From a checkpoint of a small transformer trained on Wikipedia: 30.3M parameters.
Each number is 50 + 15 x the weight over its row's rms, rounded and kept within 0 to 99. Layers, rows and columns count from 0. The size before them is the row's rms in percent of the matrix's.

# o: layer 2 attention output (transposed), 384x384, rms 0.0997, rows 169-175, columns 0-95
# v: layer 2 attention value, 384x384, rms 0.0948, rows 170-176, columns 0-95
o169 104:30 65 43 48 45 87 57 51 43 58 49 36 83 46 62 41 49 48 47 41 34 56 55 70 41 28 29 54 48 56 39 66 47 79 60 53 47 61 36 51 31 30 67 42 54 69 54 54 65 50 60 51 36 56 55 57 80 73 47 57 54 23 61 31 51 38 43 69 80 52 51 40 50 61 29 53 42 59 60 61 57 38 50 51 82 54 41 38 48 58 41 40 32 60 54 78
v170 105:47 37 27 71 66 67 51 61 33 59 52 38 37 57 73 12 40 41 58 66 55 50 56 44 20 66 26 40 16 41 72 30 49 41 54 22 40 50 48 49 60 38 46 52 80 37 58 73 63 54 49 35 61 38 51 68 44 66 35 43 44 41 71 85 25 80 57 45 54 45 45 58 50 72 37 57 84 61 36 47 40 30 36 60 65 63 65 58 30 45 43 38 45 56 24 54
o170 092:50 63 21 41 58 78 45 62 50 56 68 37 72 23 49 52 31 48 31 57 64 60 59 74 48 59 40 36 62 37 41 80 51 33 41 76 17 30 51 33 69 67 81 71 33 55 36 59 69 44 81 51 71 41 53 49 44 28 41 55 68 55 52 61 55 65 58 61 72 38 27 64 68 10 60 60 26 38 58 68 39 54 42 66 49 53 25 50 49 41 50 48 56 53 54 16
v171 111:40 46 21 43 34 46 45 60 39 51 57 38 52 52 54 53 49 59 21 58 57 62 90 36 36 22 58 31 33 38 39 61 47 53 66 51 50 51 74 33 57 48 77 37 59 65 67 39 62 63 28 80 46 55 15 48 36 30 33 51 54 33 50 63 70 34 35 66 58 42 49 45 34 44 52 58 39 49 56 28 30 50 55 35 85 41 42 52 55 75 89 40 81 45 54 43
o171 095:39 46 50 77 38 66 50 45 33 37 64 46 62 69 30 49 57 51 37 64 53 32 46 52 56 29 73 28 39 38 33 62 23 19 35 56 57 70 58 58 92 69 34 59 49 46 36 53 56 39 44 50 49 59 48 56 44 43 50 61 53 45 76 56 59 37 58 31 41 55 84 61 78 53 63 48 51 53 48 46 70 46 58 53 75 47 71 44 73 73 62 34 47 53 62 61
v172 115:47 67 48 47 27 53 63 72 53 47 15 23 40 53 48 72 30 70 39 44 52 49 67 33 53 67 59 48 53 53 24 49 64 58 56 65 51 94 58 54 55 52 40 70 36 60 57 56 27 36 72 56 66 53 37 75 69 45 52 30 67 46 62 58 59 73 57 15 36 46 46 26 31 56 35 40 47 43 59 72 49 44 30 47 46 26 51 52 27 74 37 75 47 55 38 50
o172 101:41 50 61 79 57 58 61 58 29 75 31 53 30 64 52 44 43 33 56 43 39 39 40 85 64 67 26 47 45 42 42 48 26 31 50 88 42 70 52 65 45 31 39 65 56 51 49 69 47 49 35 38 87 30 50 65 64 42 30 57 46 33 68 32 53 23 63 35 39 37 34 50 48 25 75 83 39 21 52 49 33 25 43 55 62 42 59 65 60 41 41 40 48 51 61 46
v173 117:61 46 28 60 67 57 96 67 47 07 56 65 83 35 64 57 57 73 35 51 43 87 49 56 72 38 40 35 31 35 37 44 41 32 62 54 48 33 48 59 43 60 41 58 30 40 22 61 33 39 29 67 28 48 52 32 56 59 48 41 61 56 69 65 49 47 53 61 57 56 55 69 51 39 45 51 57 32 60 22 74 64 36 51 59 57 70 36 37 37 29 78 12 69 45 52
o173 100:37 32 53 47 55 31 68 72 63 54 41 55 87 59 63 46 51 19 76 33 48 77 52 18 54 59 53 47 41 47 64 45 63 58 46 58 51 74 33 58 69 61 44 45 54 87 73 13 37 47 56 39 02 49 42 31 44 58 60 71 48 39 48 27 51 50 62 51 42 37 57 58 23 42 31 45 52 59 31 44 16 40 53 43 51 56 70 25 24 27 47 63 42 52 39 77
v174 118:55 42 40 43 59 51 51 17 25 49 45 38 78 36 66 53 62 56 74 59 60 51 31 72 62 60 36 54 76 57 39 36 33 64 65 57 16 59 49 45 59 63 64 33 14 24 63 75 47 55 57 44 23 49 32 60 65 64 74 37 38 55 48 62 75 79 52 36 53 84 55 35 46 43 38 62 52 83 66 40 31 30 52 43 53 43 67 71 20 51 31 56 53 38 45 54
o174 100:58 73 72 73 46 68 64 59 66 48 57 59 54 51 61 66 39 64 73 61 49 34 45 44 37 54 47 35 53 37 62 61 38 38 77 64 60 38 58 59 58 48 51 54 69 28 55 65 64 64 36 55 36 72 42 53 54 48 48 59 62 31 72 66 35 44 47 61 16 62 49 60 66 20 35 54 50 35 42 25 45 63 66 34 39 35 76 67 58 42 53 70 62 43 66 56
v175 100:44 73 60 66 32 79 63 49 24 29 57 51 37 60 59 44 47 73 35 44 35 62 55 46 66 53 40 64 40 30 50 51 62 45 35 37 72 65 50 34 39 57 31 72 48 57 46 36 53 38 49 51 57 42 45 27 30 53 27 61 61 30 75 52 88 41 25 48 61 51 51 36 34 49 28 42 36 41 44 41 35 25 36 68 42 46 46 58 38 63 63 52 66 50 74 65
o175 098:47 26 60 57 47 38 30 25 48 48 65 49 63 46 63 42 18 42 62 35 53 42 47 30 59 69 82 42 62 31 66 43 53 22 53 83 62 42 39 53 29 45 38 58 44 87 41 57 71 32 43 31 45 43 48 21 51 34 44 24 58 42 29 59 70 23 57 51 54 42 26 28 28 44 51 65 45 53 64 44 49 37 50 69 77 54 58 49 61 59 31 45 68 48 78 44
v176 123:40 32 53 49 72 50 56 54 59 54 46 79 55 53 68 24 52 41 28 52 48 62 55 71 44 64 44 52 71 34 59 64 42 70 48 42 26 48 82 39 31 33 59 57 51 44 52 44 55 21 71 40 60 45 38 27 67 62 60 39 45 64 60 27 50 40 55 71 61 49 80 26 73 62 59 58 56 25 43 52 63 49 55 52 59 71 42 37 41 27 29 71 35 67 12 45